Each number is 128 + 24 x the weight over its row's rms, rounded and kept within 0 to 255. Layers, rows and columns count from 0. The size above them is the row's rms in percent of the matrix's.

# layer 10 attention key, 512x256, rms 0.146, rows 336-348, columns 0-127
size [105 122 125 125 120 116 122 126 119 124 122 124 120]
[[137 169 127 130 135 110 111 159 148  98 116 143 138 111 123 122 118  99 106 146 131 144 135 135 127 113 120 127 128 134 122 143 118 103 129 158 149 110  75  95 181 128 106 160 132  90 114 125  70 109 108 130 134 100  97 104 167 188 116 159 157 109 129 125 116 168 135 118 110 107 119 138 128 122 131 147 174 139 116 153 175 139 179 166 166 148 169 175 133 128  97  96 116 146 121  81  87  93 140 169  96  80 145 159 106 112 117 141 167 124 142 123 131 127  92 175 153 139 183 163 114 169 107 123 141 149 125  95]
 [138 134 133 157 119 149 172 123 136 164 151 177 100 154 138 123 121  83 152 121 134 140 145 140 135 142  97 130 146 133 142 109 107 128 127 150 153 165 145 147 123 113 150 111 169 149 133 118 153 140 120 157  96 136  86  93 121 140 123  90 117 112 162 133  86  98 139 159 109 133 159 136 148 147 155 144 107 144 165 125 129 102 114 104  94 131 123 111 116 118 158 145 131 124  88 118  99 101  94 124 150  90 141  75 162 114 162 154 106 115 165 119 143 136 148 116 115 134 127  59 109  48 109 169 146 125 111 117]
 [142  85 112 166 143 204 160 113  80 117 148 139 124 134 147 121  86  89 132 112 140 124 106  85 112 123 125 112 119 119 175 146 108  96 159 118 132 156 119 118 140 169 176 118 129 132 107 112 129 122 131 162 134 148 105 114 111 144 131 126 177 173 112 154  96 123 125 136 125 135 125 135 141 107 150 124 108 128 142 134 128  94 117 138 152 116 112 113 106 117 191 135 165 116 143 142  72 134 151  57 135 117 106 101 118 149 138  94 163 134 129 166 116 140 172  90 125 111 193 163 142 128 139 148 107  71 122 122]
 [126 126 184 149 140 126 174 153 128 181 172 135 129  93 173 152 133 131 183 100 142 112 117  84 127 135 149  85 159 108 139 171 122 108 147  98 147 182 151 143 155 114  90 117 161 146 140 104 122 163 169 148 150 148 158 169 133 148 126 113 123 109 120 134 126  94 144 120 156 118 121 125 127  98  92 109 161 125 127 137 138 149 107  91 107 133 132 101 128 166 162 172 103 155 107 146 132 127  68  95 103 141 141 137 131 134 116 166 131 135 146 123 153 145 139 153 113 118  83  93 115 116 121 149 123 109 113 105]
 [128 108 122 151 133 152 102 158 109  89 147 127 132 150 149 147  96 131 141 103 108 106 137 120 146  73 193 141 136 144 122 182 108 133  99  84 134 119 179 130 152 165  83 114 148  99 135 116 162 105 147 169 124 139 114 100 156 128 114 154 120 123 159 127 143 147 140 136 139 164 125 173 183 122 141 160 108 128 146  72 154 135 165 109 125 118 154 115 147 137 125  96  69 113 178  86 121  95  87 175 135 125 142 100 124 140 126 110 118 129 120 136 164 126 133 131 146 107  94 117 133 110 106 124 137 116 129 151]
 [154 124 164 177 142 156 116 164 146 110 152 108 120 109 134 120  98 128  98 102  97 108 154 171 117 149 154  94 151 126 107 125 130 143 151 116 124 138  84 102 125 154 155  79 134 144 136 141 137 132 125 133 118  94 131 147 136 161  87 100 107  84 136 107 126 117 149 127  97 145 114  54 104 138 131 175 141  85 144 160 125  98 148 159 152 127 143 138 137 124  92 157 115 123  82 128  91 127 132 138 114 142 141 167  68  97 129 132 153 144 143 137 106 162 123 147 150 128 149 114 158 125 112 167 154 108 159 149]
 [149 142 134  50 146 127 134 112 147 129 115 115 158 165 139 154 152 131 137 107 104 103 139 138 135 127 104 128 142 100  88 129 132 112 107 140 151 116 169 159 150 122 106 151 115 145 147 152 148 160 116 156 145 115 146 144 140  87 134 107 148 102 116 103 146 136 146 146 155 103 110 125 137 120 128 113 142 113 108 147 127 136 109 158  90 133 119 126 114 147 105 113 155 110 139 163 131  97 126  97 116 131  88  98 104  88 139 115 116 126 115 150 156 100 134 110  93 138 112 130 131  85  75 134 161 168 125 129]
 [129 137 154  76 135  99  89 106 117 120 136 105 108 118 123 152 109 140  94 161 104 122 134 121 147 125 119  98 149 124 119 120 113 151 113 136 108 141 141 117 173  70 121 163 148 103 170 117 128 133 126 115 131 149 164 138 109 152 142 105 118 151 165 111 151 127 115 138 116 121  96 138 127 108 102 137  88 146 152 141 108 158 100  79 124 113 130 136 136 107 146  89 140 118 163 136 107 147 131  91 116  97 142 148  84  98 127 159 137 133 103 116 112 128 107 154  71 148  94 155 128 103 181 123 157 155 108 145]
 [149 201 112 102 173 115 108 184 113 156 102 105 162 140 148 121 134 131 142 115 177 152 142 130 119 131 126 147 144 117 139 151 130 153 147 143 142 138 125 124 137 106 137 114 111 134 127  77 142 131 148 119 119 115 117 192 111 135  95 126 114 156 124 117 102 122 127 112 116 108  94 122 122 164 139 110 113 124 145 119 163  90 148 135 102 126 138 114 151 158 172 128 134  67 104 146 131 140 137 159 118 158  99 125 116 124  98 149 140 117 120 119 120 154 101  87 145 134  93 137 129  98 132  91 135  87 135  87]
 [ 93 138 142 171 119 110 143 129 104 145  96 150 116 169 123  74  88 141 134 126  88  85 161 116 163 132  95 182 184 157 129 159 119 140 113 148 117 145  97  87 113 152 138 126 124 166 144 132 113 128 100 170 119 143 127  99 154 149 103 140 138 101 133 125 131 131 144 146 139 111  97 179 163 146 115 124  83 132 133 104 118 156 128 149 123 164 109 129 137 151  95 185 133 145 120 148 166 158  82 113 138  91 124 161 115 130 140 142 146 159 164 101 158  71 131  92 163  93 116 108 159 153 126  91 148 100 111 114]
 [117 142 116 121 122 167 132 159 136 114 101 131 150 161 154 120 132 158 141 125 158  73 113 139 113 127 127 131 127 181 142 130 155 126 114 106 124  58 103 118  99 135 122 160 148 125 102 165 111 158 112 166 139 132 124 165 109 150 148 100 155 169 123 131  78 120 152 141 128 147 147 118 145 131 115 148  86 103 103  70 132 102 121 101 139 111 136 144 129 148  98 151 122 101  99 147 104  99 139 135 127 107 156 134 110 109 147 103  91 155 145 126  58 103 117  86 132 117 154  45 110 117 155 145 125  80 111 147]
 [139 102 137 125 149 143 150 140 129 127 133 116 160 103 149 107 160 154 149  87 125 135 133 151 127 107 143 127 130 146 146 169 167  89 102 115  99 155 105 134 134 127 111 152 143 166  80 156  85  92  78 125 153 104 121 141 152 165 145 175 135 160 108 121 132 123  99 132 114 126 122 139 162 148 122 129  94 143 128 163 106 131 111 138 153 110 112 156 138 117 172 134 117 120 105 112 110 118 123 146 182 120  97  91 113 144 154  70 108  89  79 101 162 146  68 166 144 121 128 167 102 124  82  80 100 136 125 129]
 [116  97 108 108  90 102 143 100 144 156 116 103 146  97 117 129 132 160 114 123 123 109 116 124  71  94 106 155  93 130 117 162 174 114 174 127 167  97 143 137 129  85 162 156 143 106 166 125  94 107 106 134 120 139 115 140 119 107 125  74 103  98 112 137  62  89 127 107 161 173 121  92 146 130 181 135 114 104 119 134  96 148 147 101 103 106 145 141 125 166 136 155 130 163 118 100 160 153 118 119 163 108 119 161 124 148 188 162 117 165 166 158 151 108 171 129 123 157 124 126 145 165  90 137 140 194 130 146]]
# layer 10 attention query, 512x256, rms 0.143, rows 337-348, columns 0-127
size [113 128 124 123 118 131 124 124 128 124 132 133]
[[125 128 167 142 119 123 128 150 109 164 115 101 107 102 136 160 140  93 115 118 119 148 110 116 102 146 116 142 117 136 136 136 134 103 141 123 115 178 128 161 117 153 144 109 138 123 147 102 117  85 124 158  97 193 133 130 142 141 129 106  81 140 157 134 134 137 144 139 132 154  79 127 147 162 128 156 133 153 138 125 168 138  93 127 107 138  93 145  89 100 128 149  96 147 116 116  97  93 128  86 181 152 170 176 145 101 115 168 116 183 124 172 104 136 131 158 116 105 147 122 152  90 124 130 158 163 142 113]
 [110 104 145 109 128 153 150  87 110 150 131 123  98 154 107 114 115  82 148 110 146  59 118 119 101  94 153 109  88 144 164 107 134 116 145 127 132 100 117  98 119 104 160 103 125 158  90 127 125  89 122 136 131 123 104 155 138 190 101 115 134  89 122  90 115 158 127 136 137 132  88 118  79 160 138 143 134  88 157 136 145 124 128 151 149  99 149 140 135 116 114 107 129 129 152 134 112  89 101 132 154 127 117 129  99 150 141  88 150 119 152 176 140 138 161 129 127 118 157 132 110 134 144 117 125 118 138 138]
 [148 127 110 146 171 138 166 172 160 183 133 140 119 147 157 135 150 143 160  61 108 134 124 125 109 116 123 118 145 181 124 124 140 124 137 113 175 196 141 140 179 101  88 138 133 150 152 133 127 141 139 139 140 119 139 145 162 164 128 145 160 105  94 121 104  88 113 136 141 110 133 125 128  84 104 155 135 106  86 139 122 145 115 106 138 142 144 109  93 146 131 134 134 146  86 110  92 117 133 115 145 103 114 105 180 193 133 130 133 105 115 140 154 104  95 154  84 131 119 110 100  98 152 160 109 142 119 124]
 [128 187 123 151 121 110 146 139 118  82 144 144 131 131 167 119 110 130 176 116 151 124 141 115 140 102 151 161 128 167 136 131 158  90  98 124  77  91 138 157 137 168 106 153 130 148  94 136 156 162 163 146 142 104 148 158 146 135 120 130  95 114 124  81 181 133 117 136 120 109 113 125 175  78 117 145 142 126 124 132 123 142 126 117 115 109 141 116 184 135 139  94 143 123 110 147 106 131  98 181 151 111 163  83 154 153  93 111 139 120 109 134 154 103 131 173 130 131 139 124 169 139 144 163 117 136 100 134]
 [147 104 147 140 116 148 114 106 140 103 107 110 150 127 119 136 153 149 152 119 135 149 122 180 125 143 115 100 154 171 145 110 160 112 171  85 102 137 113  98 131 127 131 134 127 147 118 180 133 124 152 136 121 154 176 129 110 141 106  80  72 116 115  86 129 128 111 134  91 142 135 103 155 100 110 154 141 101 117 147 154  88 151 192 197 106 120 162  92  96  97 143 122 125 129 127 104 105 110 142 101 106 140  90 120 110 110 145 105 124 124 129 157 110  92 139 173 145 125 147 119  87  66 120 157 106 145 143]
 [143 121 114  81 124 135 122 113 148  88 122 115 145 141 137 137 137 106 150 167 110 121 155  87 108 152 120 135 103 111  62 143 128 101 119 137 123  78 152 146 119 138 151 121 135  90 160 131 137 157 115 130 167 128 148 153 113  73 159 130 112  52 145 131 141 109 151 180 146 107 118  95 141 147 135 142 117 105 120  91 112 159 112 179 128 126 118  89 144 123 115 100 128 131 131 169 121 142 138 144 131  76  78 125 166 105 141 112 100 132 164 138 144 119 112 128 117  98 140 142  88 130 134 120 126 138 118 126]
 [123 153 147 138 164 106 113 121 130 159 152 113 170 123 167 129 131 147  83 116 106 182 117 133 180  98 112 128 172 124 171  92  48 154 119 119  77 168 138 151 168 120 157 133 122  97 163 104 104 115  94 104  96 112 130 127  91 129 130 131 155 159 169 133 127 121 137 148 121 160 142 132 108  89 114 146 128 144 141 150 121 132 105 100 131  88 156 121 147 125 126 136 135 156 154 124 131 134 168  87 132 146 147 109  73 103 117 138 127 108 102 110 110 113 127 130  95  91 116 120 114 118 139 147 138 173 124 115]
 [137 112 137 143 152 131 123 158 150 115 101 156 177 151  68 154 144 138 168 119 108 138 158  93 115 139 102 155 114 109 160 126 117 166 123 168 132 160 105 124  83 155 142 137 111 157 132  95 150 177 149 156 102 114 124 109 124 128 141  94 141 128 112 105 101 153 101 121 112 135 169 131 116 155 100 118 129 151 125 127 154 109 156 136  96 148 161 122 125 195 109 111 156  57 120 123 113 126 134 125 152 152 111 101 123 138 146 154 107 143 131  77 146 118  99 137 128 177 139 117  89 130 138  85 135 146 135 133]
 [108 136 174 117 122 181 150 125 114 135 125 138 119 163 150 119 133 129 137 141  92  90 129 145 137 143  93 132 154 113 150 149 142 137 149 131 151 123 141 127 120 131 162 135 167 142 152 128 118 176 177 120 103 128 130 127 125 118 146 107 143  97 133  84 139 131 115 166 173 110  98 102 124 114  71 149 143 181 130 124 154 113 152 150 117 124 168 131  96 159 122 152 150  95 137 145 113 120 146 109 151  48 151 130  96 126 143 156 114 119 160 133 122 108 135 112 119 167 128  74 127 105 148 158  84 152 143 133]
 [ 90 160 143 127 119 158 118 105 140 152 115 130 127 178 128 106 112 149 149  89 161  73  94 120 146 144 126 116 139 131 132 101 131  72 132  78 136 124 119 101 119 164 139  85 152 192 103 176 168 167 119 124 123 140 142 120 110 128 148 132 116 117 117 147 113 168 148 143 122  80 132 150  89 144  89 138 130 121 182 163 171  78 106 145 112 128 122 167 132 165  98 144 122 114 129 131  48 108 105 149  95 123 131 114 149 112  87 151 144 140 103 114 101 133 137 129 127 153 123  96 127 102 131 173 147 108 140 145]
 [142 117 107 130 117 108 150 131 140  82 134  74 120 114 143 128 125 208 171 113 137 141  96 143 117 130 117 166 140 151  95 142 136 120 111 103 107 128  99 122 147 127 131 164 139 111 131 102 114 143 133 130 112 165 130 134 149 186 154 173 113 122 135 130 128 145 150 121 136 139 144 142 113 121 155 145 161 149 146 112 131 121  96 141 100 146 105 140 130 119 157 109 135 178 147 144  92  99 131 154 180 144 178 119 151 179 160  84 115 137 100 104 127 191 103 134 112 135 154 161 134 160 119 123  93 134 133 140]
 [124 110 100 103 138 151 149 100 119  97 143 100  91 153  97 118 147 182 143 130 123 151 150 161 137 132 108 153 121 114 121 155 134 143 177  67 113  84  97 131 131 109 135 132 104 161 172  93 108 107 104 133 112 126  92 107  86 100 132 107 105 122  96 112  63 151 149 109 166 147 101  83 127 166 167 100 114 115 111 152 154 105 156 133 161 135 106 135 139 138 157 142 126 132 134 115 135 109 162 129 116 137 117 127 149 108 161 155 140 141 150 140 129 128 190 127 166 142 130 121 148 117 103 168 129 124 133 147]]